config = dict(
    hidden_act='swiglu',
    rope_theta=10000.0,
    bias='none',
    init_std_o=0.00339,
    init_std_up=0.0144,
    init_std_down=0.00339,
    beta2=0.98,
    weight_decay=0.031,
    schedule='wsd',
    final_lr_fraction=0.0,
    batch_tokens=[131072, 262144, 393216],
    dataset='wikipedia_en',
)
Each number is 500 + 40 x the weight over its row's rms, rounded and kept within 0 to 999. Layers, rows and columns count from 0. Numbers have three digits each. The size before them is the row's rms in percent of the matrix's.

# layer 3 MLP gate, 1344x512, rms 0.184, rows 921-957, columns 128-255
099:545526525489527497451479520496523497518452495462551458476533516505495456499548553495480471506553543541550454501531460501534508538478487498525551498461513500501525509498526466503558500500518396559501470546460414497471523534476508507487557501516469489507494517523514577534467579551448483546431547455498507533532503538499430522567461511432524486532449521529455523501491514558468449532490
098:552528509540502521500453561508500537522479419437448471440430479528535521532457471487530472404498539409486517492493520523486525501506449543560530479555472486526506485524534593442465458526533492491571535542556523540511520478593514529445460568515498514516470515596486546494484536530521493476507486483418503526498502433513479544536509471513471432489440483500563512562509488462494551484510
100:489525476499444445466491448533458587591531509543448494458458489468453450505470503562489524463484548472525488518503444479461407529422500469550542474483504536539511470494532469560456511514476520445469547473465516435504541487471486421481452540450483493527381520526505539468527469532499538457462448488507497475516521487400506510519471524496570508567526499503516535464554489506522527442494
101:457552483501540460514512410515487525498503513514496507538499446529556531466540477474529500412598472446494514593523488485553520484495484486482460494531455410457491530455523570498483529523551497520450432590560490453491641520516499526487486533441457522599495461440452509455466515521448516493513523531558482542456509432483491491514550452486567528524509486521488528521443582438500499476508
107:470531419449516474473539511446484483455545522522454462471498531557551510466443441408511565414532498519530604537472519462500497468479507436435579456470488479490394414500526554466460469528479470437514520480542553534577528486543469496528426490507459545436551490484485480464476449541485536463583533463495531542498558551534542443540468503537459508466464522458490486533469452525512498498464
099:565517473456502527442514491526467544524459480505435537503432408507453495457495479536534512463572527564488516519497474580557554472480477527463455544470460404491493482523505604488526576481455469522513497512439548483458546487475501488475549468489486436507493496500464519518460536460535480505541462453520455486461527561448574549422474455490480524443447500590485490435471456482441471531513
100:444500468517557504521508497530490449540520533573488490518469441547498507498453487449478532476523546498556562486573515543528595507539490542415513485498466471504499501462482558486537545487506407586514480406572474485492508489515529470476396456510546494506516430478498461535513506517484603425430516526502461457453499449450457404532507530464572487441496492440535529534496464474512553538440
101:581459536456508497463578533534483488426448482445446481522502542546506482459444506463465541548482524543534537398492527466518512327584489494438477490482448512510545506474435529525523542444427439507482577498470539521500518461493542460434467507509493451475592471468496515405435446427555512520508485463495487480528532551494470551497497517501513535475452513472537556462519453515570538518494
103:529513485523525488469496581570435531523501483532502568525452502488483491503493490484571587518527541571464532494462455455408510487496516472512528505487540394532477559558501568537516443473553451499532553498525549503441529525456573531453539517528479522441559478526529443466503498496457462494540511499506484419505537513474449498547555452489568425488517558503534524571401532479567472487550
100:569423481502497552510441454486499478574537534481471478505472478557556475546514523493432500470509469475460512512499481492468467471521456495478449565463485468470516469492512519449518506545536452515447488487508556474502479545460488553490535382423530485492549473506493502488492507546485457515505476542408549529409447478519471482464482518470534463508451537498524518573507575494585528517566
102:436500510500497424471534458535578404517543554554520476541492444460510578438495506466555432432547516588585519543460509483488494524474553494522562441480477438482544462566531583469429522508515519502547505390435497505523517545527464508500433545460469512524526517467538507534445573522447395411463472586490495491536559551537503468527511513541482519501490562476545495401485597527486470505501
100:467449495487499419506511435483543447448475457481421493543496547543552464372503576469595590536430471578526457535510434481512449518521408505590519490479537513575539504455458493520544523508486495503515545410548502512489463471509520525499491509478529447552456488497474514461448481481487528491516491516464563504489483525530500445505512521481534533433512526480450467464482473507525466388402
100:583453497540515449500513472434473464516520478525522478471543513512483506514494557469532461515519528550538532437476483405566520564527482471435490512553508418486537511557519509420456449538516605434490546443396452532518509495533523477536518564531523491527523558542523431530503531484484440526496513505524497542611515514470477499520553493503510470467530503461529487525431457513502532524513
101:533459484511519476543520453507547458506521536539502448511483557515490576504560418556527504454513514502511470461419555420584515518480455540492501421486429545447466486538464456408520448486509578545622482513483470450437509506525503499486583520462532473537521410506468527528535500467519488435527559494543470527424476446475509535496536475508492452486528478485551402435505535539492562486543
104:449520451482473529477495516466538497541531462454413537519562486511581492504489513546434523422571529498516467428453461403588430460507542522465506471532493514535537510555556490494498494538513489540450503509493505541566569488562612482496478480459495469442511445492465443442496484464430538492553561480484464566508592459529510516516466403536488499461461450506523437463512502518471473479532
101:514545544457488499465518514481537524509479515466502536467495531525466538509552574532470532468559491456520525521550532555490487470483595525492539487547432458462531592455441488471450499505485472548409506508494515496444455465506540521481432546437488517477492496474503495478468542490439433508531495410469509488564495543509545498515461530531442527572457484564502515540549498480526440493547
095:475469518504544529428526474492485515452483540483501493499467495504452525535407437510544463504516503524519561547460532458511463506496531457481525478528522563481518431581473488502541581569542482508464542520577483459493500433544510479449493492527519511510470456407478614463529560526447445492512427525473478509569500511535563480460595508497441365592535493535536481480553532471552520504457
103:513484571495500492537588439441513541464498432527446475536562525473532483517461536576469495564464533487471458533468472515528565543461425555465586456553511430527495491545512544522565457469493512502504472465493482426452449632507487481579498501447517476499523445539528537440486521480570451480495520571588489459541474503463501502461506490496542536544547481508568448525446453481515436497523
105:510482473471531522480497513475479561478485528464503504501476555602509532459405427551502509509539525552450526503505506473509439526511527494553487601515519449548503497477501544504482459520545449482480525503483483494534437523505483503494461429445500512516527529509488510546491496491496417482560555488464483585536502467514462498548519523525481474460585573521471511549473519510555418486518
096:471486517473539473467480457564489497528566473524509534470483488468457483500554487491456477440494480581567503512544551492483496534547484478509481515563560502572452519502458445529498449495468558571502519475477524512502534524423456534526445544465509467446545501510447478544425509497414554569471514498493509491506510462519488527534491450499527461491436532473488485531478608514598489536523
096:529468511462503426536480538537484554541508529495585460509499529433471482460476456508533573510480482513482461492458469477476561554500478573474492467460535424471522537494459532486582542491505556495455436468505555414533514531496484546420507568548513535457490481526523531521472490476572479503464477454479422505567506484448534521447518536523511579498491457529473503493509462489548545527466
099:538526513498470488478537477485513601496509457513516470476492483495495497545462452521495506525399557475493488474469436507490475465494503469519423425514525516494478555461514517458545460525519460537549452452533461507546563487443435509547562511507496513423468425466469519428516582529478534522487533470488547482464502546516507504454511484496546537493506482493592597481503516574492500500406
098:525466404514547506538491506487484475463510556499498511560386467525631585504475585533535461559515504596550492467480471502467575544385480489550443501527588479497441545529537543455461428555498488509490537452576508518443528494509542468531492506484464460529431494460512453508465549461469506506498478487424487466511522447451463434528528545459525505495490522466550499527504492524469515454498
104:535459439458498508483481563438491524574426458539511486499425495531517459485499491514418393512518465518493518468423552482491497521547512561494548521486502460560453512434466456443535507498513516544431526443524506481540588526483514565463546547483438447540521542380504509545486497469499502428474514468475405463485525476432482494491462538463514536505450512489488482487522482580534551500461
100:516555482453574488450472508528522501487451455462471481548458447505597485510454504485428403433503386461520426487495494587533479435460456463445532532515552580536523482528430519541470530519437516501487532483533485523495454502516425496443476487517571554567578497431499425542490483491463480512533508485481444446635444508459513475489482469461543565438528515416516459563483459425458522467540
105:521517468470518520497579493485567451539516464484479581458438521493516498579531440422494430508509473525500515447512460497492493499504504570490525477523548548493419589515481447486506482439443457485550412431488496435524472498416450435458568523556533518504432476517528476477467500522463432469528521541532524474499494463501425467525496555484533511456547522536502481479527534485457462427537
097:579528538541495477492500514517446478489474511448476453472482437562518495520499493481492499513522559539538518514539525458519505573491442511549485488470555469404468507488530478472475513552556503528488488513532533506555540460581458581547444516522537497501576536534501481452553477496515523519437503474436553439422598556451539501470547480455519449543497490545463511448540560564492536553503
092:415510526474498477517484457485516538574483535497497467514568545515532499574513425511489457500568513490458431443453480461505484416464464501499515451486532555473454542482527476544519425518483536575541490483528468462474463468429538540495404492478529475485521436497522529453462459586493468527430544486503569510502539466455535510514557455496456566470489491521535637517476506494507446473449
091:490486534437486592532512535502500565586481464499494532502573541507472453451507412514495555529472526545537429453500532537445503510562527443462459446516515458462562483543527477497462531476468537459563524447481482511493484517552535512487502481464553533537441507561431560438541542447448522486442469451507490490468486472483515529483480514480469524473435479477524482518422476521438529515582
092:413567516520562463537449487587492492598491522494484473516480510493513456506582459555489494466500524452541531484485508485445518464518488539505411498512515399440487447508547506538526540540401523492428535537486490485455545520533514500464477470526463363540493563463516516530587529475492507541476486530439506487511500436485528512502470515474502500493425431537519481455492426449534421503440
103:456569468493431486486432475543436506484477519473525573448472533470530479505498483490496483535540451479518495456458462438489523459465500555473465537497469526476538479519543520487520522524491484490526457560585455517493465526547549477451414501480566476475551462480495483519518572424519516464496466484434534556388524492488446582570482488524476533535465482472493505456475550465543574467506
096:589543473523500526469497487450557506487519553510478440555500452501466464499514481510471471428460488457461513447449484469519553495446528525480557452529538501462470494509457511476501516478429521507501537613404527504503574520398515534426520474463445428663494556462466479494508523463447544448474504486548558460517408391443448496526495542495439469458484529483509530431535463524502482401517
093:553410489493525517498586492562467492506421460419505494416521486479516448532479484535494427521456512525488474559502551412509560507451474564478557512527462485550538518514499462495460510485548496502499504509500504485469530549485506523448404453552501516447480480544483490478483489454475509492533522470588422499487521479480462537544461457488480455529530531497522515500542499518498528497522
109:512525504493498492554482543521453510497545539493460480469571516448515543498496478473565442482546447456484470462494461516567447472473544468519521547433547444468533547472459527540487552529485514546488623486498489552528475510403444523423585476515487492490529492474472486489544547509499508487477527551505537490464513450561460542511560506452545527498496565448444521394474547544472547513469
106:490559446476588494555495492486528502569560472479472504468509549509504523508498449495581497456523541438483521496526466451470506545499483543443550580567542499531497509523487487496486516517557548484484490506459566510466523513465434397467411509506436501545467496521486549416517442461531495612513485459494477559515563460465544501507502457568461460465497525432448514479504494479521498569462
097:473568510563461524465531486515526482548553491495463510564478498493491520488469514575436500499529443499475486461525495513470520526500500484560538527526554454537517552537487554453444477476497515495598454486413583484528486470596488536503517439514518456503446421583468510534464470550526496475468449472518503501412535514493543504524515548551562418520452504514494461531490500450539577457439
101:487510490510497459525492449519487470508519502530451446495469511495525521514474448515481498495481550508479472481494495453396489470492452455527426457502499473508541438455506528496438500471441521489447467489545531456542514479455433590528564520520516540567465447438511505559478579534486498537469528495521559574527501477506464579515450525510536468519459552478533459517527491422505455517472
# layer 3 MLP up, 1344x512, rms 0.187, rows 921-956, columns 128-255
100:539511518552513464463494457564533522523522504488457520545487482491452577566538461496525516422494544513497414438558484527428496547480578569426494500490500516617562484532516442475533560510520553536529440622499522484512503509502576479461568488529595491509502489497423529502459553497474519488469475467575471501515488476538484475551479542495469499514490506501614534539545442461492499486538
098:518494498474524551488514421529480472508532476491457538422449437517392495551539505492493527470472547509516548509453557486458464534472495419501535491446477455495552494471585536530453474514523429510513487461525507497418491517490474524536526493478487545535417474579477511517461481509517481504438449444492436522451466472460515500525447503545504495498399439542514506482555533442467508555529
099:485472443502516451425453410403447600485501425540491479505529472400533562483531477432528512500499511514534469467510460464554462493507511548464503518497493526523523503494501525506495485485428496507425444526486487413592504508478521456467482528540563460573542494528540578497532486471501484467527482471539442495552452433466458523432459540476511502489450447489492462371498555524544527508551
102:623511514563497554500508503492508453526426537518557487451530458525477502484441499494496485549469559513553487532504479480502425477502548466487487523409502556561543583520522491429435523533456503476548574476569551430498425496482509498499504522483535495396527532561412500541484507479457451519460569517447561593477519483505524498524517484578507530514566470512468569462492434501521425460509
109:486519492528489472414482417558552583436531481483569519516498557476490489501521538479548425547531482475439431487525483553486421515511525472528519554553517448427479417468566487461461523467490512533516517416490534570471459473463478474525489460525502502504458518450513488465477494565613458474443560494531570512517513475511489510461528528531480522514520540555557517524514448558387494516477
103:520495561548460488506576542502563509520418508498483528475521543576451512557459511534450532451454540492556558495567505422462519486424459526485516471448469513565500472495512491525531482471424490522473479508468473527502543583446507436483518498565480552499487478426506514574478522444527492483489503543441447472457541514450471464542490416505563517510497497551561555466454476473491477501558
101:481492473471529476516531533495476395461480569470454477466552429561535484447528425475483509433463560423440497505471469517461529441525493506502517469446503494523506512465522515564443448475486475556406478469535487535517525493463491521483530470507477516515460579533459571489496522518462464498524511449481584478482555590507550546449486544488548509553503455534513492481448434417486455464520
097:494544523507419553462505506483515398411431489423467517518556464450491477495520557503492552490553534581470530453528476430507497610497463515480490517510553421490400518513436446560581459471438467391568478483442461574553556468553498517457546458460483540462491509552557528539521502469466544537519520514529526551547456517492480481589486545566478471444471419564492473410528485454473553531502
100:482553515471445513530524486408561506432572467463578409468517442487457469487536556521502549510460478420463487519562516480498466500511460487480506501487487579468468440504473508519554577516498459449479436467524498483541520436479432430513508500509487558527458467445515575496522525489522461500532430502635436481511445523517469537447423474491458498564532440508524497469486462563521484507473
099:448444527517503459447455526514516417451389516518494470511533547481467487457454550506468495499498480477475493484540552511513436479514457579508480518517507485461495451468551440502522539476415478517463500467393529474498489490528488444551435558518559456560496472584486555585523443538476454544511509509513508490481470450562453538525469483450493474531513498515482466468571441561544515458460
095:506508483498556499486502454430435542434622507546437567508482476507498542533523551449496491512535526511553493534456491533494491587505498549553507487545471465543475518468504491504447475446474469540491501505464490525565465546431506487487537511491472461439572492452447519501501566518475509448580509503487526516460502491495511464519532534538479504491469540473489419483503531474470545441478
105:510512489529492476531487551578459557564479480521556480496473462518497584573473454544490391531465510495500438527498568448437560502526485491517518509535447469497512573501509479431518470510493547478542530519497465462507413454505443420551490480565564521445392513482525491517548472620461458556477484515497528544522515476400484500528507459531517481600511470495538501477528575477516554583552
103:553481466501456535499483484534472440491466488555535485540556522448591422478485483505467611465542529515503562454412521501517530491472434469473486511561480492475476433521518470524576534552469506545481504558479427532503422527537539500563519491514442494424497522479492551469498560465464516493451517589581500533589519409558490529539442515461518516419500559533520495507472535448495512474472
105:480510472475526486472503575596488519463510436488525546488547432438500487524488490509526448522485499474488525505479539504438518514504487446605483586466482441606499501459566517446502599478426458550435452457547518472491538450485505576593485484502467557536434461560486463510553592495470543524516454478512471569531577502468457568493544490554495539549550476524462550539550475482470471425488
103:463519550441454447509518561457550518505525464478492508485626507483554569536511583553468505474487531530520471447491553479483499484535561497480555465463431576552516467556508520522444496504530439527444494501541473557524550524547503579407550545415529476462474522498508526467487472478437523428465541548508527544506503488581519542564456470432498519493407527508543442506447440499500549532514
102:568485534455505499511459473529487435530557495566513458558551527569514494507559524470491488498463481542469565567532504452460538545491438497495489526540477481467542486480459439462548483466420457492534453507453521485529535540505468493443565474463513543461528499513519427535489498608455507470517488510509508487472406491542401546473440483472471460469479481511499550463512490514465472509480
099:419418587487523476537462448484500406468443504540518538490512434519449584510393470536501476482533480569549479611492496419483460502518546428520487475511514469447449453500448551544498552493520486540481556526549500453479438541486537503563468562542545528513517407452498523519496511500562483531536464520495478508567473579483462483513522562510571513505541485518517496538489485542557499425486
100:537533550510451535520607440479501484487442535510491540488515527530438516481542477469480459524499535513535513479484480464464561562472452454489492498531466479472476537526457505448463489447468566486534550562449502511535477432552525547460551401492494476488552583497546529518499488498516550460507551486515497563504527480473427478548532517483499452474491511441427568490460517513436438487499
101:478493507554513466503533473478556478537451492459478541441581566513545466542503585494460506530460497506439505497511461555574507528516509511527510574437415451459486523446496518510508452489518450395486525467492533563500492466483460549574523443546524523531544533561489528502499547468429478400463486492575528489495537515472485471485497530511532500436422502485468532468526453521530495488453
096:503518555532502454426569528537513384535488458564474539550482563456477456463500495465540505404498447569496544518468563490513553453481511466512525484487486519521487513481497493545495502496447506488479537460494512591548464462492515618621504539420523506539529496468465493466522516436477542501502539478489474527579510516517437473452554581558551545508461474529464526462496534488521432534508
094:462550561447448554460445562513540521498511477537462509478488454474539528469555492468457530544500565443471509476546532479488445443436479460521529500467534516535540512420515533501514386550494479540546562553494509455505546519519497555502519452498513487480512466478474498527469454444511504496478485529559429569451450510512432460488518506425491441483497517529549453541533474536446413468475
099:512533591475525523462504479515456532527513448566488498424485484598503497427493486551484523431511525560524493475541494538565515507509499460452501397449450503442470525511540477524484547458580469523524496507401537517422474586506453448433424528516470504504528520567472460510477522511491464496567530543513454516479541576510579508535495444475479515518501447497508491487463506526474480600477
097:514591450497528509534493436518486494540546484493543413496473546467443534484425454493472481545461474537460490467458597507502497476434547478476492431517523563589478450520515435535482509484504429512514568429500545558499567473534497494562594471547493376486482490537540472477525491479469472588468517481459476549493473490593483514465522479579542542455508468391502540482475560564415455495538
106:466468561522498519479474530458503544474519464548434566498552459483518503425554510495517487495500562520530443547445477468504541523422536461481542498480554492524467508550507527484524509508486487455538471569527452498479451430493567547519561529514540474529412512527525482477464421547530422447540541488504552489479458510453542549573517535493491449484559554510494519443430484530458464487548
104:479481495490507529454490510464497512466526474489500509525459534515569488396521594497452444426550448572561418523457520506511496520446455549511426460571608422532536530592444413490503498499437558454463427499492494487523518564497503514527545548479570585496520468495492532458470518469479517541482502467476458432533512487505464474527530442512490494507570482462637460587493427445547546496465
102:529515519493479440500443529517491548546471538460490434541507463498483452568479610445515460530411534508501493526433502451502490405465454464517513498528470494456530539514578525468497527472457491471511488470519448545478520513528479461515522518464497471600581528510488427540568510524546569500463439469472508505401482499530431511447476518498491504446562524564482541503518503531443454509466
095:507571532485483498488542450537440490483470419426491490486502483550556543487497477523518473490465499603513509486408525452499416600487490513499518492485475585522546505406519501556419551478543491557477546488480516529516502446456462602612451505536487541552592499592519559542454479504486501469497498465464503457442532584520517513469476468394467457497547486473524497464495565489489496475526
092:462516577478495475467498507431579526466497576515493526540518499450497522539574533528528444476462514527452429434497491510552544516459506548551475446456485515536476557520515497477444482461522472473505441504470419486528493373488496468481528467544538469529482495461480512517464524598549439455535541488541562482412537513482474442581548455603472526452428538505525588512506540546503438450425
100:497450518394434463524519583533525522519492521492536451496510567553497504515490489492449532528489511483454478461531509501411529509561539492522517520485528499460559468508533508471503517482481454546401564516516444560410486473449513493447486434514421468517485512515495568517472500522508483509439504456567480458455458535473532545539542453523560496532471523439467449536515474474531536463557
093:464483512497533475492491507581501469501458521482526509565527581493546462474568445510585525532508507520545513511492440447560501527483435534516418539529468418426514509550474523572560486497542521500424508483495489482460486532511533476503475469496472480475417483494517469566580508539545503487504419520557490500475550488486480520509503483506467461551446458549464487474493466507582480450480
098:456469462529546467480492503476544547485505467553477531480550510482478468524427542448495485487497512530567537542519540480431487497500522516520480531528431501540463509407463485545539478494522570450474459553512512507478464519539455497524603540478521479532541487532565543471407427483482501488535555544523496438555395551529472468454577545474477526516610499509564513506475505474513525538446
108:520509469568534556437482450461547522482450527500526466493545477484591508470501486464568444448452455435572482478519465459488529484447530497473510537515629508492550455536501575491485494482507508534508522495456530480504432539482535568504496507458537558496474486501526469505536459468459531542523523528530561498567479438500550469492510503518471440508556531516472530470495473479463604487556
096:475545532489447535463421511514445532479486478543526536545475547513521445431562483581493555463440532526478515493560505561494531586473503521505462483577463531442511545499413424482451529507566515484534483553604513531564518516563502485517567525539461481497513528523514508447528474470564502506500533508474555548470513506518487555483532559531530518499543466527504486543522496512427517511566
107:474488530513537456462514514511552539493519452455537484524450554489515467501445507445505491515430487512496493518434589445480563508505491483559448471536516588496479458588561507477514481470538505442512453572503540475516509536535556526503484538568492464469489521522483555485443494495544512520511513450527556509466476548463565434510453495532408444461459465539526513594534463531498515515503
098:532543496538505473520393491497372517601461524528527437489472451454488482449541470478489502491495566475548517484553417479515472529421501504521459429463496517506525486514495479532483375503462489461499508501534442491561532463519500551413509497476545475473524540505501486425509428507557500508488562510526454455563486580445462476486536406562535585499495462481495494540483544612473534489529
108:609432481566415503521573507468468480450499475511450448478534504530415457489526514501558527527493544478489467553501448464444501504516505484476481424476427544475533524445482483589539508476494446458488590567482387508402467523505508468478448522450502484511468524475469552473503498507461498488482477474515525528540515627574527453460496530473482588498520524537537535458493509531448509531498
# layer 3 MLP down (transposed), 1344x512, rms 0.178, rows 921-956, columns 128-255
100:528557551468516497407508522527510471480530523488507503547539444530495485491477417464522476558528503577491413538533565490448559501464492495436494545518461473456386476475469551533485495566462482545541464570513543507507496469471503541419554478502467554501458530449496465484396581471528502527453544477502486541486501478526516478468521466480476487553509387494487556501550440559506481548450
102:586483513534497522443499526454428518483534514526508489556508498557464503511500522506467478421495507518495504503515561503448450430482520436461482544497472489585462543527482538515513487532498490466522465526493447496507520584548494542543551547522506513495499517502408548469463514461566533475506503489471453461498503582525471513562532474518462496496485395602536491520459520466515509508480
096:508427528544504457443557437516419542526535504488534481475513555483497543513452490487485508445511519430508481490482399455451530554415507508543593558519512542531513547481534522547380494465536436471474534467443513453583509507430546478476471450473500482588531502507511543572574476553508496554435473497528495566488516487471449510484512418533477470520464530526501501509494420547547533460503
100:512515448484556485539432547445445528522534562515494563498557482393500558478474449494438519609552555513557491574539508504537477406438511482460518506493498474461507525447423502486499533555500433484515554467521550542471427439452457513531465456512502519419511553512484485465546547497483506558533508585492527525483508511548517475542501537532473396517490536504483454448424522482499492480462
110:441486556496460528443464460515511559486484470530477543510516551494483516420450520494490463567504497479523514468531507491531379528498606462490562562568466461482479495480593553525518489500543494522491502487466498552505478533450535444507478534542502448508496545466478529469530462549502464467460573452519567469511433462501500493427464495496506483550484444554521606545459455463473504450540
102:506512498536515500545552512483576603529471571503514538521542450526422526477535525461473506466502569503469609578588484540445423534450473479544511431484461419498491464483494485511485484503454478484479481498528480495447506527522559491515448404480590547527445490472454454505512538495518459457526516501522581416476494540447550508519516546477409388503455426477582491478426578471552480476528
103:522526395419492467518564528514481508594493490518475470501529468504517499538531383500474484452486525525496513519463472507503488464484511418528506548461431454555457406464514536500432493461469555457561457549574576456485462525519499467504471538498463478481496525427544544432446470488499458598480470529455492499520508511509467499504558539513521467448516488598485508475529541533588473506514
102:471439513468458397504466474576506488551466496549474544571505554503566467492503511514464431542539448541530463551477473476468506504526431480564513434475522448506468585511538503498508423462481454449515565555411510515447476501540506538480491449508560465448510477519522433517537483511429477504487547460515578557503499526440581517479609532445486478521550456569491482551521470419495503436529
103:485495501480463522475515522498434422523526515482520504484533525508494472510566540519501435514397461409471534520464485516479521585467481509512581511504447429539501443458531535499566494501588482449468482475498483488566587525539471448546557518509458581565457481501481501564571487480501554463497447453590538529506451484497502470472487575535505485535475437521534454548548472534480511495476
103:467542614505503550476460607405442484448497545478482502488468518475497538564507493527511527462462550529542558459501440479547450535525518501561489463495428488479477528591545419498545497473528530522479495468461500470493498410523471472464544465475546526496457457515566505538466545451501513477518486506548509498525421542466415521546440516503485491566507473501552538493453481498462496491536
102:488563509477514451491534541508513567510547562535496520508524502471437523515524535507574472496571480539535562479493549535457540525478472492426504549478461379502524518509540511491472445467570522476507547472499399560471530486520531508515527494483527509462457500504546490481474554470433513431511506551538460490420458492488524466401492458472493532484490552537455554489510491557551455432553
103:503526478577486489496488502557507481545519502511569513489431492541474594491441463514482473540557607532499443539520499510427522505566504451495521522492538480508494467526497441519528435432491512490522531514517439455496477526525424483481592393495510517469485490455554547488446493493476498531462513560495502491524566504485524546465471435564509500548512477496459420487507561429489506437511
099:558519442498413466404539525490494482473542548544545481455523513459500567514478572521483486461473476506527476502493515511502547465515506481476522461503494498488442479502513544495511489457530490531552492543552453446434558392510551422503559477530546504524522459462458446416523497598474546490434489491496557498477553522493543564485486499450552506502468537467546456536519538528499485506536
102:438505568531501600500511526504524490491504547498597552464541476557554499525503482438566490455523480459512402502475507510504465520483520536464543561511495511495479486488499562530510543557516519520487505514506535454493477522435507549541509515463467466394529531579522529444486540545558536556515499523551542518468465535528485482459574494490510512526515503495534501485460441544468457460506
104:457518459488495475450477456446571488486473545436436521529516511540509536509430508530517530441525494503499491444436485492564490523456544473548538486508454517498517534520534545494472478497504451483488557541569470473420459448490553528522514517479504486436438485485507490540570496450536537491443540526519503505542459481493476518533484550503401542519452464489517491394480466498553552499477
108:533536513481499551449484412503519422460609520459456514448500572546427476529572549424526481480508479526514527596486520475350484521533440511533482490480481530506547421495544477508507513463577577463471564562444492521563529508478472524460532471520521502465519532509580533470498515429489517475508445490571501523518476477495473490483476587491529499509430521496496502508481530506487429468474
100:494477503468479525508500519439542480524547547503519537444520523481443478492528478500442539512458510562508488537529604503499543484488488515481549451423492424500441531442503520535553504505537517467570512479506466521481446411510474460522454479509510467503525509435498481576495550458497528488505498499487520520505502448519493471452559510480530423487497411539547500550497502522432500595485
101:495418524539512456500566523490559481463463548488467507553568497522475490588550577524491514542475500561535474525504540524527530488461534573437554524537551483483493514463488529487474507483498482499539442515421500482460523463530563471495541580467516447451557433524540531498552497483545468503533464517525502423465509482475547522556517462528465495525512546486487514556542468488562514522488
106:493467433472529519519495463496612511472483478486468540512460479542507487501483578462472479501494487443469530511509569526504482436523479513535427491451538380462457492505523516513495468499449456523494474501586499450510457512467483590467558512474481476461603517486465479520489488461464567481481538544443529450464505565525463473440491489549577471496496472530493568444462493494432490576521
094:499447509548521526467468450498500488506504502504492477433552522509511494503462508536450505518502516474535515545543505542517492525615475440544494534556570551533558561472523486496539563503505460510494512520475434494515506513572530542466494526500567448462496474515538535560483498566428479513464506516498533479478554546550491521520498390495451484416452539572441527516495535552440533502508
102:493513520541490580488494526500474537461446520519544560476467468565511468539542588450518503465524485523443480525512536464402444434390548497488451545606630570436483509458567522434482504542442489504522571431514502499472476518476493551505561472480484465475494523529454484495513536521480514421517506519519509566530519521463507459542530465457491460468489567579538514451471542500477475563523
102:585497510493507495503482522457518555487471485553471580497497531540486488497515563569502492498455526497473451535478639517553512492401541493438516376454480477462524491508523590432504573596489507502487459533521513525485480547552561501515493464501453505571480483515491492508482539479513492521552494557530513481535452544448588516513461511514566545552524479510519369474492478598492489524489
104:567468563471518537455596530441513435473504476510496497509525484525506461482465464433461511430431478498553448454557508496414495440482511500530559511493548596457483432479545468517553475563454433499462577529404495473484508490432530481507525455540481421548564489599535527520418481420446489540448508514483483520490477560539539506464538447484550540565479474484591510494519523539500527589427
105:471515525489555465579436461495536508507486543549482509528507492459423471526596470488587527490468504532522472438495487466504454515452549498480489540507632543505511544545468532492488505462574486540519472554499484534498467492421498507491564544460518506519505445500523534511377473464518422463500581472497523473484503556464477525550555521535501492508530520515470466522476502491430486469537
103:498457562439516523461480545455430548491496471469527470519490476591515438486499523427489485474518503467476364432554517566537529521481482470472508481546490474416563479555551530565491504484453470457470497498446458463550519487472506415433514496469534540472529545527564467521511405535455500593483555469504443480445535482422450533591418450464505484505546504521488479517542448467426490490498
101:454506483423461484504427537490530468428522554491527449554592527450543525454519501495498584534432502527510487470518551478545515450519461406499541534458567544481519516509546518489526559484508516523556468515563469538434479452494513505549504476463507533573564551517496521465459522486562501494515499541523514521433546442523583511478472441505561571576563537541477484506504503497528470528465
102:441561531469450451541532508466507457483459502506448467464529511525560486482476469505480458505499534518574569503476574420501425473567494497526427565548457531537486446568482496468517485514544539526515489476471560476576515471583479510523450554523462510539537561504505512556527409479576565480507507464529568502504532485470475533462508560514495463479535502560547473447472517468530551455529
094:598491413597465503533491524503486475556492538489480441469500484508458388516474487459491524547493491516546438476539578477502502553493513483545518531659481434484480454469536554505508542461466586471491513503463532561489526450453566531541497498501490491502475390488477478505463506527455526532520490481465475591494477514497465545515500422531459490470544515504557520490527478498463499490495
100:494534488489459468475495558512529484457492512477453422474509453540531492548550490498463469548530513501487461590562497531539548508510418464470564534426506543408529452406521470489494505476502489520541501495472498471420538471505555479468523489491493467453500536472551480521551543573472487523520452566531541523572544498437472487493453473444521461416497443541499582595517543495507489531511
095:485439566433498438504523490499551507528479496585525525443448479498552430537511508523517552485545440512530498494522560532481472451488511490457417494511449462427497529465474532413489520376495510534527516466447536501444440479469499458536462523503506443419480438543486477547452469451500539490519536480560419415494527549523475466482448488440524462520458451546455506509579515525511433454509
103:481507428493571560513565509482524524526543541496466442484480543485488515420460454535524490553446527548511467546472511471474514538492511614497524492495432515484448498465459435511493498578447582483450491533455541516504550483484454482537552490549457513463529449535449507481433426473422477501517534455619536512545553523438556426508552485468529476561552582479472510550536603536470503514511
093:479495546437489474519484511555455498566523472500481512472494555545477512483506509468500547583513542560452527470523500472530493503579517493481480498451426496533464552510544516531458517520540459441498475497556435528498582504546542420462467550546474484479506496478545530501450496516469524487472488521508388511452546517527547532485512465529541580520490521576550479507519514470524488535475
103:507524510495477510506440527540558494472569549440512464506530508470474503506538524494528518442527424490508421536560522540488588469595495440520419538523507527492564436468454541567507474485492419530537514509456508484546448505477524486508561511560475539500532455482395468486484568512462456478497465495529523494489487526508447500518504493498502548533484518519487526530400508563531486529519
101:519469515566507484469478500492453533527472549455533435553521478497540466548424505485536453463415487611512407434483523525457457452501443544631575523547529529573410408507564431473433523512502463514554397527435551529522466474546602560521460467494478426495504439505476504536443461465517470524491528498502483486502544522527530553567533532538472538464507465561571487450572493496481559527464
101:511525488482483499543516506530547454524493525492465428496503508399438449567460514536511541480439494535555512498514521568380512536514493436456488514463493493463543492536507541504539451598463473477541572552514462532511563468519486527549493576535514575439502512478492554505532534453497492572564486581589439490505472550439455551485587546444534560463496533477515462541564425522540514504553
103:556480459479545501532575448498483437501477515501469462450476502548454453530516432518548424478507527517512477595475436489507538441484481488453569413537476539442473523453554510567511531458504498511563588486487462454496551526476474456458525528491474502477558562480475511482492501497524470494543411488519482531525463566459520487521457546453487546456463495521610490496426473522461525494510